Weights of a small transformer language model: MLP 2048 tanh GELU.
Each number is 500 + 25 x the weight over its row's rms, rounded and kept within 0 to 999. Layers, rows and columns count from 0. Numbers have three digits each. The size before them is the row's rms in percent of the matrix's.

# layer 7 MLP down (transposed), 2048x256, rms 0.0545, rows 1643-1749, columns 192-255
092:561467499516471533478497515514485515482488521494514490471447493504503506480522485562536517513473484501475478488483531513478469498520524516528485488550451561479441533494577464473545470489498452
098:511529512476488504476480495504477511485517507524523483517460458520460532546459470530516472470483515448494515534540491528453521532490487490527479515466517502541480494496522470531499452464553484
107:525479461527507471453478512439497491491479496489521479516505528534481505483518476505523550551485521465473521514518552549467470506502511483532514489486448517527528489453510488540509487537503496
098:481488470539513513511472517486500511480484551509481542507486533509480489535474508511476497475441516501508493532516525527486502503499505487498492514455530477465506463463524479487484424482477507
104:467532504512475481480479461517541484449463462558501483470481452491497480480471498485461486547539473516459486505507490509509489531471514489493515485494512480517480500521479495454477489506477509
098:534520486481504474482520485500521536522515500479451573516551517493504502520495509500516480495457485531539483532504484446532524513487493507516485498468491507485557532481500495498494557504465493
102:515508501491545454535518528478522489469444520492512440526505491475491526545503526508512515487479480541526472499503522509466490502526509520500474503517457519510474494518471513458465466506513510
100:525506480577446487525527508511500499487545499503438531518458503461456467532499492523495491497531534503487502474527507547446527486509458513504523507531532503469472501516511521501532496512489504
094:474502519518480514495501511516499487485493504518483542504518519471487486513455492477480520482505473500509475547506465464460456503530479502518492499508494430500465484522498494521513525522492558
087:524462507532447542522498538506535456534447493477523510509529521537495486519503487505481442497478524518494475522509556505516463501444527489513515508498575515482516499507526450518483508477501466
102:479506518477503501493525447500538532471488471508514547469459518494467545514503500491526523519494465487468522529466476516547526497503523504529505469534501479478485477488520486516492499446487473
092:499529508483498504516491484492442476512491502556522450503503439443486508474542479508496499506483489561517492480521490496521459507453500530498479511511503462510498480463522453495499520532460529
117:511499525512487460509499495499505485495499537531480466487533492513488489501495520495534526535504552496515484482486478511472491451473525531512473455468496488468509477489496506543500513480468484
087:501508509484484501486463507490426515501496550536516503530506486495470517521533536529531498492504528500527550505510517465491482496459526537472516529496468517455502480510502497520500522471492510
095:541559485496516501498473486504498480492444486525529530476491504507484500508474500486521507532454529493451486468471510510428478506503558500504508479515459567515513490538504486503535455504539485
091:481480521470519536432505482490519461507448513514483491530488480510487534534497495479488506522510533490521496482490521469517510533536488552536464511527485511486479490537497503538511506545488508
094:521503481477519488476498511555470489493467508525495497568487465515513495528484475488473521494510464496515517515524510462565531504478521521563502521464499472519502495485546474494495525525526480
104:516524516498443468554495497481531455501447500512505473533509508521467490475486507484526506480542475502544498483489535439488515501523531479521506519478463486471497551513560522494493512502528492
093:507489486487487504480501501526488523508506497491491537529522515487446504497482496484475473495473523483514481487515510499484489520485525508477459483487484501494509493517539487543500427521522478
106:507468457506493460524516495445458489516481472449539509480500553526494506495510472548498467524524517496518488508534479530460472502517452460479507460503500517460520466469503494498543536504478490
113:518494498482503516519479540506492495494489508483500488525528523547519485532543552484544525498461501466483475503521482520422519478485462505461463496476501469524522508513518494516495532535492512
094:463485524525492465485488513530507483533505498497488504454528502517496496530486442535537485520470456500533501512495502508516498504486518534513517497469496499519504498499501519482496515456493467
092:496452547506498508521436555494500515499463503503502486469496529558514479496500496509508479515526453550485485496500505500481505492525453477467478466475486489551493499514472482520482469500502512
098:545506443490509479491509483472474486526486505457553508484500519529491499541485520493503547521542510513485489496521496519564493472462468500512460531509458536452521501487497502489521462465482484
101:527461453493531460468484496487505563534521477500514495467482493558464537507483478508536488507500522515536468473535487462509488510460499515523535509529499473493498498517503496518496538429486488
110:487497543489519510518489528503466521512495497482479482502499493485496550491488548458514523502515469489478494546532496523492521470546493460550493511473479492505544494482492535500508498486515481
100:522482528483518489543506497474504520503535477498459520479504470498534512469490485482486510527529445575522508519445452500502502486515530502542459518517483536541542516472497502506520471499500559
102:483491488519526528532524494510489458502521492519443485462543532510528464506491490503551493489495517503505531487488504485528449490460490494501511477453549514523481543527543481467534520501511549
101:487476511483471501492502492501497532528499515521473486541501441470522544471519501491526539468521451533527493516515513501468487503513461479486488504525496542523551512535470528495525523447497510
094:489511516496493458499479533476541467505503472451520495498464476470490502522493445497501460488533508489491527501488475469477459499473476498498504568501464472468496466502536479518497486482505498
100:488481525506527488477468528539504550483490545500495493518480523525468507499482496503505512530484510545514494475468504516525527494484488559486529520459472506494492508510479491528504478494479489
098:492498447502472460479504509529482461520537508539514533502505559491460543539467518506496525535470488505474513480545532470503548486518509498461477529492485541496511520493535480498482507508503515
107:482548496521513449472465523472522487474503494511485503521477556500529471520468472503531517527492542531512521473491482550457490498475538541490465515489501500526510504456508472515504559496534488
088:518492505530481504501515540520520543434529472497507488502440486472538483497505546514503535523502506502472541503489476512478518536505480475481491470520504489480494490531474530481498495455504497
091:500502533487482496515532566537465524522496534521494467515495492505463522465533489510487488532535507497501541502509553489510541506477526532506552464506509529505490498502504472476489492495487498
092:477496515512497534492461516520508546474508463481529513465477476481470487480494515487508499506544480489461502506475484541451453530492507452510515549545495526454519524520567548524500499474507486
115:457491496496560533514484430484462487487498532521488501462527525478479473526488549493523484485519492510522493545479524512468524508500521519520525486513483495490545496507496488476496517476466496
104:454510519454497495538519512524462470508518546515444508479467506467500548530486518467518540489510504508505474509532470522522478489509505513484503530490514482519489517494472504514525496478492481
102:506456461522513474475493513484492487518484515505515520484525506522501546493495483541550495520502510480512454461542521494481506521498529487527465469514539563499437499520507497539493447527495525
104:501521466496516532480512508484536476491515493499496520521502556539470482489504501496522504468468519537484492508504505498507499495517526474529509473501502491552535499501496504524528500512557528
105:498508510512512526534497497505493507510518484422510483496515491474510507469477504522532474470466490469520492517555511475524526540507437503517513511553532468498539471496524507493524507465567503
112:506503510589493512476499505510493505524477516462518492499496498517500505468497475502523523478510467445499540511537454506497499494458517483507502480499552495473471501525524509450485529552490468
099:515467490531507495505502517492540554511476482518496515512465505517475459490505507528533531488464496517529489474502539550516514463483547480524492463541470457490508527532513535527518509458543522
091:500488507499445512480476508525487521523481487506484489486515519452560541473494468478480434548495519482474511523468491496520503516505514461503553528485475458487500528511550495547485503558501513
101:493437460518501508479498519500507496496494493517497494530529485549501550501523467498504531530520496474470521475452457505517475490552512552479504502528506541460534486509515474474503487514486497
094:517478458516501480510516476481506454497477489522488500522478499484532509523496454483506495471493484531498500481541524493499511480574476505471415514462508532467466538504489479507525520526465500
104:473511516506491468478478491475509508489507554494471529436458514492518493542515480486499521533487476523499464521546485503508434478512466499516492527523485519495505460506514511518497501480525507
104:535456476481489508458490515465467500513505468485527503437539515498446511503508502526527553522508465479509484487530515504520508550492503458502519493497489496508532484506515483474515488458521559
106:516527472493541505472454514514525444569472503530520459518534522500487516506485476466465481508534510532471464473475523515488530494508460499481536512533470508519477464481484489502508474514530484
088:515466493516500481468509532544517470542481476483512467513495520505545519499545485480503498527499515507490525550522470484494458531520474548524483512472477476515504548442533493503505493496504462
109:532517522505500496511508521486473509505449456474498476506538542490484516508500528478557507455449440529506482498548491507453478487528496511486541492495485488523510505480482510478504497465475495
087:491496531504486515507534510500483475485513493459535510489483504503483488501535486473493502532524489503462489470497473516516526502520473489509500523430498505491460520501505501449484492514496470
108:494502454484520535506505474518464480506516490490496487506490492569547520476513549528519522481504494480446512524525473495522485517478495500503512496471499498526513522518516470521468512489502480
100:502508460431483507459443540538511488487544475502539475483473539510472529526483521479558488500479507482473527510542501491520475483449467517449481457500492491493490442515504518503491501486498484
104:527508515523519550521481517440462493492509475510540458464459474470512527497555497443552505475504533475503575517487514532478520522486539472549507504455483508471474539482496521508484529483495486
092:496488520493489505523477470528487512477490442514502516472468454495536509476545489499475500517473482522471473486519512517517483459470537498531502506500522466518512517526529532489517505468474539
100:507526496520503566485476483493526502508484526494466508523514501547486484497520509443509568489469500476490492539485474517528477450570543484492485557472471480438522486521486491472512470487510480
102:523457514522495464494559507435499553473458471514515493546502532524437489514497477534498515522519539502521482466453485533521506502505542501526470477521497550456488509485524491502465464486442518
099:466499486485488481525508498483475491497454494509501499488476522503478509502465486516507474541467493503527517511497530484518477504528522471519501492477470515513477534545525484478499513500461469
089:445476489461513493525490516515528514522490491498514477513548498472527496536540531490503514481512473499495525471528492486465542545489507445501504455496486482525530467496489482473509509460501490
097:513477510465503514523489511493530479488522506493486505573495455477527488533524523503504489469485539529519485493492488439480479491502503465541490487496496488520470515490500494550505510499494527
109:534506501520532508453487441455464471550494453465513521533537503488483501488466467509507500460525485515499491459567481491482502529513517520478471505512497507471499497494476531476508528463499495
095:523441506506484506465499522495511462449527504468426465504502486489527512434522512531554460498488534485530509512469454483486515485454544515485516498482491562476467472507518516527505472472496455
109:485499548477536461475491471458489540501505493467537483510475499541484495466491483504523487541506510514492494492530468496470524493505514550545491537476465495454506454467519512519480525450515496
104:495487506536468550512483504480469515481524556514502493515485527466487498483514482502542472476479467490509501486496492502545473526466523471528516449500505527494474522536459481521509491515462504
089:545509521473484528506496524531487515532532530516517505511496545509484502480536492527458521471450512474445506455509510459538534543529513510505520553535492474449505477482484462494483473559505485
105:501478486522484526474499488547464529525459527476514511458532499495485510471516501491488484506492524511495556488497475490507505521491472493516489503538503494534521497472478487513455525479465495
093:475539491547481522478523489472493484537489528486521461491474490519493468532458486477513477494510496539478503511501500531535467472531502494504458480511497541499501489483541507486476482504489522
089:493492478528491501462489519478457510555492521516471502486514503503519488501476526471510478503524537523522488520500501513479504452482510487454507510472537499478496510525461501512503511475480545
088:495509507518504560572459481490523512499524524482464483496522470475483541460453439479486482518510517550492503500490523510482537503502514538512512542443528518472509554483496519468514532501477507
105:473489483465455502465498484475499457509539459504500498510513479502484518518524480536482507493520495486518504524522515541526473470539472499501485516495499518505531491549467526525497525509474492
091:485462479502488506455507506491508471487491515488509528494521498509494530525501532487502473494514481527541481522508495493526464514520525521505528506556475426504490522488486495513535533520488483
102:484456492484529500530528495506478527466493507506515501555467452513498481509492504530491470517477494506507515488515533474512488501546499504470528495468518504524505452480513485492472510485514460
101:501487510466530532515494568508495527503494495482489527499532489504486521539493474522526523510501466478532491479493465511483520519481488467505533495456484529530505511502506496479536492507511539
109:512508472510469480526461523518466508494482493487516543486501528513483581510519511543511494461478536490537495464504516497494418502469535501485487466474511472481539486532507473511490521522513494
093:504534482503477478491501520512521504465480520531512520490546505479505531520487503481462538523516523484474530464527503515491482547531535531552529471499512531470524560522505528476478491495517519
106:539456497482511456500468532525487519518524498503565515544521504496457476498501487505493543532514487498488488506472545519429540460478517509507493509449502528514539526485487500544478506529485451
107:440509510476481484479479491536520495549528481559508548474466520503497516514475511489458475522484493515489498503484498523487539465539494518491486499518524553501502485509488532520491475544489463
084:564474500576481528537526460519526506464493453499514503522486472531516469506505511496514484506530532504481472506474485486502526500465486500508507481531540430479522534494518486478500506480513488
095:504519488475468536497504454501511501497466487476484481489504513501498454469514479486500511475487493500533490495498530482520518492533524481496516473536529506542470480476523485496495497544489530
101:496494516532486521516504467470476512550516485518530488522466538539507489507478549514454503503473441470492591528479512512546504573513520525524528523464504471492491490490504499527483509518507504
098:502517493471502480487512507504453486511530500498495507469492489544528482515499487526528485516498484515503521478499475531507514557519521495523494497517502460506479544534549519514532506502478520
108:436513472478525492486485457522494426502497501491507532506446475478476486514456548483538542499489557481481546534504488522490513463528522474492524456518528506535536490533496540554481467446497499
100:535501512501475484499478547511534530479494524500463511499484501495499507484523509501496528532487523506517538486492541442451528492510489513490482481499476523515504465505493456477497485529517501
094:484543516516502493497497485506467474499503480549488537475489492515441494480496519484506524461484507460522501508457468528557468509475527511495536540523521475513517477503500475469502508551503458
104:489531564481508494516475504529516527474458460476538490527508508496526524485536484489516483472485470503512512489523510478514516541525487438482549502452493489515503522542466519499515514575514463
095:492479577472508523511495470476540509502503502548468487478498482476517486477465508514477566474438487512536496517462504468518473531519534523490482514536564502489493468485498504441515484427532494
101:533485530477493484536510503520541520491490460519476492503473522489460471506496463507523507516544543530462550511487510501505541489485509549545501522500464492447486504491484525531476488520481500
102:510514524498514495506528512529513486494499461466463502502487496476492462529484552498512508493518518442523510563488501530538472493510506462468515462489517516499510516470445467516466502469505541
091:476489471446509486512486490488509517525491526506505467514518473506503500471554483458485491460517506466506455509512492512509499530499496496457474538498513440513527516555506501477465519535493493
096:480464505484521468480532482518497473494505534501494523529490476485511538536520535532528546492540459506470517507513523490506466492482500504526463478491498485510489515537503481496527514479546510
100:523520500520472560547478539495504485501545497463525494490491478518530533436502520512498425470535548538496512505489462513478481484462509530533444464525485514487483533486515530502531485495498540
107:519478468474530495522493526516478528524512468523514507481501481510472499482523462467506508513518510486445500537558517465483546500478503504542522515493483495490534513530482489541483474480454495
107:478495526502494453468515470502476526540504473495493536490519489509584476457488483541489495492493517497495470506526506491536483509516484515544501485491501539481495545505506481530523457496528482
100:520513494492498488496491537490475496526510491482482516516513495459528501520465503503530520485527548461513519533486522510530509535449529487503558535525495512456527508480496509510537449473536498
128:499528487518521473476471485466488495522508504467502496504535544515507518465504499557504494531478482478521521507516496488497467492499509493483513493448511473520557458506521480497477514535532537
095:473516478469493480515510488410460514525490473548527471534521537539509517469482504452514504482497511513510471515468475487492490494479538485501521504513477471523472518493542496504531506552504500
108:569476500504485493486517494502472482524472462538538466535545497491480511517511450477452465476525519514529507504493485473485533485524495484497533483495489500484500472552510492462531496501509510
110:509475461448523478444495521492495499510496472469491493513566500517481473484490490525526495502478487483540447498550512516446506545537472506460516529493535448530536512504511511504527496487507505
109:475571514508475483485514518484517493519495513505465514511498531505533541483490539510501488497471501483510513499468533512528461455472504517497483472499498518497495491509489524509481507530541465
099:489463531481509506517514491477517521501517461456523510556445458521505505494516510512499517493473497488502495487515479486531452479490530493483517505557505495500454462503564498494516507512515549
110:524503478492468509484499465525523516523506501491489517506511466478536530491503550468474518494566467534467540521503531518491500542542531476508524487453507471500491489505494498542462508525496536
097:493487513464490515491498511473525482514510517508509558478514522502474539501508485463507473436494499474481464474557478523549498493497489490467491538537463499532522470456498501532506520467494472
108:468505484501526510520507491483479488511446511508504471524469464539504549480492461551481506494520492509501483549497512487508468494490479489517517503522492525475442460493510570450504517541531509
104:483477513513512514495490527493502541512508504477503489503517531480438545501504501482549483487496493464554502468493514521533482491482512488516539500474513546463485479444517496477474463478474495
095:465509472517482522516495504512550533520516520483471486483501472491508532520489504493497466546465521535498489542534490493467532514479492498513483515501507485470520507465479512500533511481444482
100:513472498499497475520528480512482513507551462466479470519557497472441545483455539495499522498491506508492504491482503510447496475509516506489477472506455513502522469514512501531490501515507502
# layer 7 MLP up, 2048x256, rms 0.0546, rows 1644-1750, columns 192-255
101:484484499521521530517482508446515513479540520518496518506494525497493530473460464502467524504447512486530494501529498484477502543481511533532542476467508455490502456519497519483518523518514473
107:499514529519506519473502470443476474487517485470473471507472514490456516488512510511500476501535470518483505490484477474527508508515449486552532507482501479492525496446523475452510458482501481
103:495488495502513534467501525542533496491524537515483541495463516482518485508508475522544476505506514491464492494490536508503466515531516461491535446471477501478488506522487488464516494489552515
105:495497464507524493507543506485481510482519501473506509499464558533469503451468572513514486487467566494509474537478547491440468517475532503526500543503491450531506491489500482504507538474497476
093:502452490527474470532513473518488478445542480503501482485473504504513480504486526534516492467529508509476523500507525531489498527499500478494498468502491500520474461490496469523508470463511507
100:490464489493546509540528524488501502467508495502513520463460463557489506476464512516498493533489465517514478492513455455538510523505458486452485515487513529493540523478507485480480517551474521
099:485514486483495495488478472469514474523469531513557511507485510534537482474473549493557498490473472470547489522478506449452462493507516540500482493491476480504523502478448475511470528506494429
091:521484436474482456472474458485511528519520450464480464527527523536481513488505500548492461534477544461515454498495486502472553483478461475516526515519547507510517487484489506506513516518527530
090:532512476484531538476504485468466510495574546543481496493497480491455490472471533507509560480549534498510535475522531483516500518467463499519512454482451497531480500506511511511497493557536479
098:518520492530474485561488507514494456503480511467474514532491550549502485444515465522481497543498521506456514528469524457484504465491477514505489488488472506537488504471472518483508487538546511
097:509446547458515512478471453487507522492501507500505525518509545489457505483509459536529491488538510511454509488519509517488506503519494452491474462475487511509500493509488498492508469487498457
104:475510521503500508478512477476474455496546488494526484475516471521507463520501508505523531512487517507494525530503523512478448539467468472505452497461492494513491497483413459510517491508521518
087:527507449532479495530512491484536476432560516513513507446488507487484500530506495488512476478482477475493492495467491520481521489517460461499523469489491482484543484496490521499506459550492524
100:450491520477498476491481518466507482525489505521493502516464531530454478517511546506470515493500481521510521503555479544439491486466519544479479540445513511505467484475452473505477504494493484
096:511491487496509494521517487522430541546484476541509498474493533499492509500557498524454456546503467509537517543503525522493472483490489471466506443472528479540483511502517516472487526471498508
096:490488475549498487525526470483463544486538518533510526430476517489466523438504518520523493518495501533502438433518473484481462458489505515512497499511493514476488457539458488474506494480509499
104:497547481509510495450509545496447495528518510469491538458457503523460497460481497553560551484510448473472484495481538506508493441522482521477477479469497531511485464458523508499493533461522500
099:476475505494519569523486505512487480493477531490477526515504498507496522493560519515470528527551473528508486511478502465483498503468497510509522506483549525489510443500482538506513524553524500
101:422465484542480512518511441500508485528520534549501523499502505492495506513494528518509497511470514437506529488511510475483499448503495561512499501496488448461534475477465503492515470463516503
097:507511547515512483532503493520521504502505490512505482511486528503479520485542512506438491486565527474470544533483451451456477511513482498565512507503465477530523480486479502479524485521498483
089:503499460524478521499524480546488449477514502512467500515468504463480467504491507488462506439516506504473520498463541500482511459506501501515500533562531535469529493465521462483548523500483534
094:513495466546484539477577453477549488476538501525481485493496537492488478494504523456495503512485500473530548455515490431460493476462518482533529540506561491458513506459525487508516533500474474
099:454479535504502522551499500493483524464465500543459511534481531477502486476465524502508506512521498455499483573514529518474509486499494476513528503481509462493507493501453506480459508475522470
098:536492527493445496502519495519514472480481517504508463458487477526481454496535500476510529525515522439478550534479484507464517509536473503556491498481471471520528480495511503447524535513503503
104:487518486508487486519475464510470461509511468471446529486481486524520484495506512507473496535543551467480540527526510526494494488486471498493512519523538482548527462483496493438499513488477498
099:457498504475506492521504455487494465510540518532471522497471470492522454450509500499478494531487530466526489556489494461489504480547481527478500484508503459497502462541515508483482441529502537
099:478507467512479515484501487494454457545478551462543539484492484547500503537518485499501529534489470457513511480489482493482460468533463510501477518510484489491528477503504502490482477531515527
105:502511468493494538490525525478532486530490484507520509461484540517524544493495478524521499483498493537459489453492465508496489474500488537512537464492530488524464457487515496491521528522524472
099:459495474504521458461541491490507499533492497537479507482473528476504501538522532510493505518494497469469510514472519513494521498481495486456508444490514538517498515525483496475504482524540506
102:516526508479498480499501504498456523546542513500527474448491488495483507484487452475505522474501540486498527535495525482479520492536499503509497492460474503476518466517528493485472453486495521
097:514491527487527530490466470472500517448464505494525527476487518543520497456545470489492495506491503514526455494530464513499515465489489519547531492511526492507526491504493481507464532501500483
105:490482501515463499544490517494454499508498532499491540472507458520491533499491521536497491453490508496534496508476490521501478528476526513485498471506488515515537459473519519491548483523533510
097:551488521460505488555461495528545500484476489501485510510498503530497486452485477493509547536482497506478545485520508489529487483497469490506544535513501493523521502523550457474501499540483477
102:504534448555454514491445485539471512521507486495500548504462519516480470499515508507515498512503522527490503448523496517491445487506481491494502495513508512510550499479489532489502472490499513
098:467526501491504506531514456479477516428529552501493507511515441508454487484516541469542521500441501430517491507501499483479475491505482511493496433476497482509519486490442471490509493486552494
108:507461498483523530528492482443511528536579541518480481461507522484506504473516517524489483478481472467494492511522525474503490494519485482488504504514453465525546463529503497486498508483516485
108:479474462527499531474544544485518480513522473560501513517487539514469511494499496523510508464525508558486525485501533462504484524483493523524486478514496523496576456498506497483517516514496557
100:483511546488515542503510478541498461500513456478452449469459528516482492475492487498497454512538514543499504526481485478483456516492545459456498519471545527564511468460528538485518481498498491
102:547546482475498503500489485506504550476504509502497500475467488484504541458520492518516499509522526463527478486509567501467509537512503500486488497537484482501514524559484501507458473494510494
102:527481469496486489530499482514518471508457558530489513461484490546517516510495485516484528477507526555496483539493502481516516477538535525518516467421437499499538522502503467495488501475509488
108:516478466493455495510526476519475505537528507473483473500491571482488499524479508500495464516487470461530509474506479458489532498498514462492519449474514503487519457465465460513499496501480422
098:490517507492528547500496507517482447524531462503474559460521518522491523510484521505494478535526495478497530522500467498508468544527490473470529514494459493521531497481425478511522514524493495
091:511498476463515492512532469493479481548519541488484497515487511502450467517494492531526542516555497507560507481472558504514430492499527555542457494520525513528482505468445498502549523455499447
100:543523471484498484503489513520514460512475533459491485549513511500491503481496519499520463504486531494495491516537499522508479463501538512501506479457477509536489484466470528530450496538516512
097:528467516505501470507488503507526478513518494488476483491483518491473467499515485464477518474519529490499483488489532501472475537514499474495568476490471524530555507476503483528524488551455506
106:459494510500520479517540544466514498471500467485505472494501506509486521475467507480488489493516523499521522523516505511519520561496499537466484492480460448503494478512447553510538492470508482
102:505507436512507512470512489455465468536506516535432527491467489529487504486477466502491533461502480520491466513489467465524481528537528472506518493460466474482487518519509470477518482526490483
108:473496488502498517525493507486430506493459496500500532507486496490522492452489516558528489499466483481491502519514505467511491533489478494537529512456490524505504477487516532492495517515552489
089:438479515520502498552475452514506499474508546495497538499494465505500525502458507476478487519496451493507458510515504502508526482493484503501517529525474491481504449527490527460569521551554501
104:512481473534482502484492502551451455501498483539508523493481541544494496517522520477512468521498506522476537517533485524485533457532486571519493510513497511506543505503490482435489519521525517
089:545504511517499458493501513504512510532495492506496480540491502478505476499497516498468481492470497502517503505486540465477501525460516539491470500501491506499533465505512463495518496495483467
101:472542499497500501522513516469438486508503520493516472512499468515496459497474486519476536494507493482494511506448495503508532506537484482547496461503484490504495522544495484476495512506538514
101:496490493525520526552507476455511428547521509506474518486523509503495490469507503525517470563530499476495513498458474484533491481468470502479483494518489506500518483475476495483503449487532505
102:533510482512491485457452543512498504485507523512490504513532534479552546491516526530451433459501520521508480487492519501501546495461543473535489497482477523497514505495499493478510477538518513
093:464510532512478479503532533495495492529531487507546503528497523490499498496490528499530485497529482504521513499499468474487519555486500500467540454476479534486465456477473495520494441550545482
097:468523510520477468494526510527515486520483531516526510462435484517479482521466510559514488479504528511491509513518517506490497513487529561493533494468513464536461523483464497498457470507513495
102:502481486528512484502492465476472455533513522517507520497510508488471499493504491485488467509453512482509565488460503469509435527519449546499570542470506438496521470524511532466523536486509459
098:521512475504506495468508517516543507477538490490482517486508532488541516495482499488519512505530533491537474547481523426546521490462516513503521488491491495484500493484511453484459488478496476
088:541542491539483499476496499495483447475544522473458520486499520509545515460488495522489496487515508458488517535542541507483462492512503515499469557476506490487509457507499490478539501477495523
104:478512485488524456518482535481518479493487508499503491518494522473512506468463493485531459508467531477541479502515502516499477527491497489480487500516532504523530484441548527500522531509514498
104:521501477503507498527511538478506525494503514485454499510497488496492488503513516488462442489563553478526510508464587501465478452478461535505575468516465481477513527533522484517514493540536504
098:471531479490511491569461480472525473487478457493537536485521520492477535514487502457493525489494517510495508533455484492458512468528461487545494503519517466507527494539512462475526522509467503
103:484447503514482461546498500460501481486574450512505488513515490487462484455515502515459486477515524521504518489486548517473498480506541503542475500476511500528503483524473524486502541517458476
106:472511507473478467495491477479503439517474509513491513515469453483474528510516493506499481493519531493519479480491482471487544482519546528501528514488504491484485491460530514446516477520521465
093:475508476502503449457437468479500517497509525522484508464510474521521520486490487498514471521549528479513500510493514508480509475529475500481470505443465524537504497555514470512498529455497510
103:452513499522527525470518454495464459507479520483520492491463592479498509464538503527470412479521506527476490498511577516472530498520559521456536497475521505514525493545487512506461519515515488
098:514454489504463503560484500497495467504525446508518537461512522531482529512494504505518517546462546542487550495474506503455536532539523533501498508496499484506494518483482489492509520491470469
096:525510514457521546543497499536521478502499502546486514510504534483487525514530465525488454529484509508472499500517483504519487493509487499513496496491492497488479518521520496487473485518491506
091:497492504490491518445479499489506520499504477525512533488476501535514485518482514517554486497501473473540548517506480501527528507501502489459486486493516497482480506532484494516478498524542495
104:474480504515499509506487447484474481520521521540512528500483507522446497524518480489519489486444468530500495439515509491520490484548514471504451537478490520521523512488484516494525523484521488
092:503538493528453526549467466474485522527510480516498503507499502501527545510516431461468524507524510491492526493494545552497474483499480501536468497427536501503524492491478514496498482461499480
098:463538475507514458475538541520450518541499515461468455521505561470486511519463514492481452506516540447499471486467509495513510493530547483455504512484479453493487489496492528466553447514489475
098:484497504485516494492478499505490527507542502533468497482473503504498499429482469468462528472488492530491498537478511465486471535548471543448539442524457520517504471548511493492449540504575515
107:550519499533497481486471467472456493500502525516485517471505466514496451502520549485474507492502513506547547527481522515534528467504472473563505469486461501527484496497481491498469480530536445
097:458486486487466481493496456479497492479495486526507483524458539470536555493496491525547523491461457459510502520498509458480492464495524512468495434490491482501450459460462459502510531510569521
101:487515536510450467507552479503475500498515482497488487498453489519485562452485529541497507469530507475527490480467505473533455502456480458523493497509476506495558481510521497527503487482552487
101:503547491497521501531485508503446510567484491534509521492495523493549527493493491550542480542452485467484552501518484494456525504511486488512484474496480477519485472536479543482488492506541461
087:513499538528486507504456486550509493532517508513500485487474467526503526516530471501492484531469501506517502482507523536477508524525505488489474536444478492508480501491483476513495498497465491
096:475534504532521476449522572505456474485463522520513492496486527543488558489531502505473478479492476523504502486510529513433504529497537543502501502507437499471529489501537523511489507492508510
099:536520471483502461469516505491511453487490490509524458513489503510494474504566455495522510496532496471506473499530535483475510476506511474516532477497456492517532478507483435471502507496485460
095:507510537573517513465500493503516490548548495505515464530509517514434487520485473483508543500539537499520567514507512505493520507519474530566502482463492486480511462482509521504532476490504483
102:542492513512482500525497507512515515509489515506504500459498495504463480505503462534504474466555522458508529513485509467500480496547447481524466535532488496545489478514516509487540482488493468
100:470492539499485521551506488483528486526477524536488503527501487515489475478535491535519468536516454507531513506414499486537496510471476495507509517475548505544504463478433473507500494508487485
097:487487461545514496476490496462500494485526555499534506522510526516516495509510500496503513512531493497537513489483563438479483469474512510547482483500488493488491522476473443499493484478519496
097:508488446503482522550493479520527488538482517540471485448494507524511471457512492488533519483517511447512493527495477488487506481477474516502551468523496523508506483484481473481488541519508506
098:525526472504516519457465530516479509515533498456486508469506487449441496472483525531472449473483504463495469544504464491474455536542491448508527535477494510506483489514521541523478487486496491
106:508493508491523512478459503464516491516523515471500504531474515502543508518539503516492478513450460473558475502523481505486457508526474519515490423493470501522539513536470502474516480490558482
100:496497478522487497490489492439499478548499493484505518507530528519510476532504550442463509499538515478536530505496493467522509510494530427537497487492501493534497470464448529437509472550505483
099:498464471468462517517496472472479525486492481496498483498491491495500490501477506497526504471427437497511470486526474486456532495489467488479506464517497556511495492494520476481555458501493474
098:471542531483466472543473499480507471499514486568464500517510498470483519474553497469485454551459506498522516524513523525480510466518472477496505483517480483505539476473462525494439465516483535
104:475526498525471476499483466516474477495562509488504526516511507507529564498483576555526511513488451501485474520506528511485471481505487467456524503513515482488502490521475488508469500548483507
105:485474490537504506516477501488488483509462549444521496515484519495518524486526542496470463532474509456585535496459459509494475489517484485503496517448528466514516490528512508482532462522519490
108:494463472487513491536506506538447482552479433496525534475507500544502506471525470463502450523491519522518491507509461524485514530474526491489518469513449479529519492518539497456483522495519516
104:530519487470486429552503476496504490506539499511547488501496498474478469415554489477517486540487507496499541483500506476472464491554513525481460484507490495544503494548489495480489470512514508
107:500507486533523491538496487502486498500521473490462484516458497538518463456509515514523489555473497453519469481443514500460515502514475529540513501454514427498548497492504484486521498463522490
095:518481484480490505497500504559496477477471514501505485483451505526502488511542471557450514496510458472495491487485526506505499538525473504512433517444534482528557504518456472468461509474461482
109:549490523491502444522459526512488531479510503540521480471522491485476509493461476550495488490521525470484517504479502431479504546479534482529515507475541517494521499521479495494492514524510485
106:551521502488500459527509514472472507479493513476539495519523519521484503464498528481505512518499534499471481542552502496481465515484486450491490500539511515525494494498485511498513488540512479
107:472490520487472438469475498487505487497509511479498520538482489497486456504529520493519494469524532506507486485449516491511508527500502505516512507471506482540531528457467524462520522507507478
104:491534499497509478502537491503507437520532489488466491472470511506521530492513453540547494500465454503510493532538487482514493493497484501508513478553521436517505481494499505488530519508546504
100:472505477518465486476470481554491527510509514500498492483558516493479512486545485511533509494484532488513483484528493524456533497459462488480533465502492472533487492533499462509431514520500502
096:511487511551448464520473520467471529500497502499477494443474498488534452483490522542468514515481478531480479548475512486488504540451501537537507491508509464482490507491506466462516500524510530
105:528499447496507491505506506481496519490459494501502505444524514559499567498532507527526472502451522494475485555505482515484463504533507534536523506513496505504494499520500492493484504531518510
101:519499482507481538501456488540452466508550476506480533514490535521511494457495502470501451503486510509500517490510505518473514462521465526485510478514495460458557503507519489540478512502524517
088:479506509502534524494501452488473524508509479500517476459478524512482494496480510514511522463508478489510494457435465494530495499478503499492471536511477527476499510542512516522479459531535495
104:460543475506524478494460500521502473482502488512507540468492497505478478525487529515521528487487482444501478457469531522486535480498515486526487527484541511480526516472457484470503498477530515
100:503490526536540515518500478493506491507491523526472486537507525491498509501495558477475451493498533440536522495425540495449551483480487504485578459500514503483530485494509447531498488486462491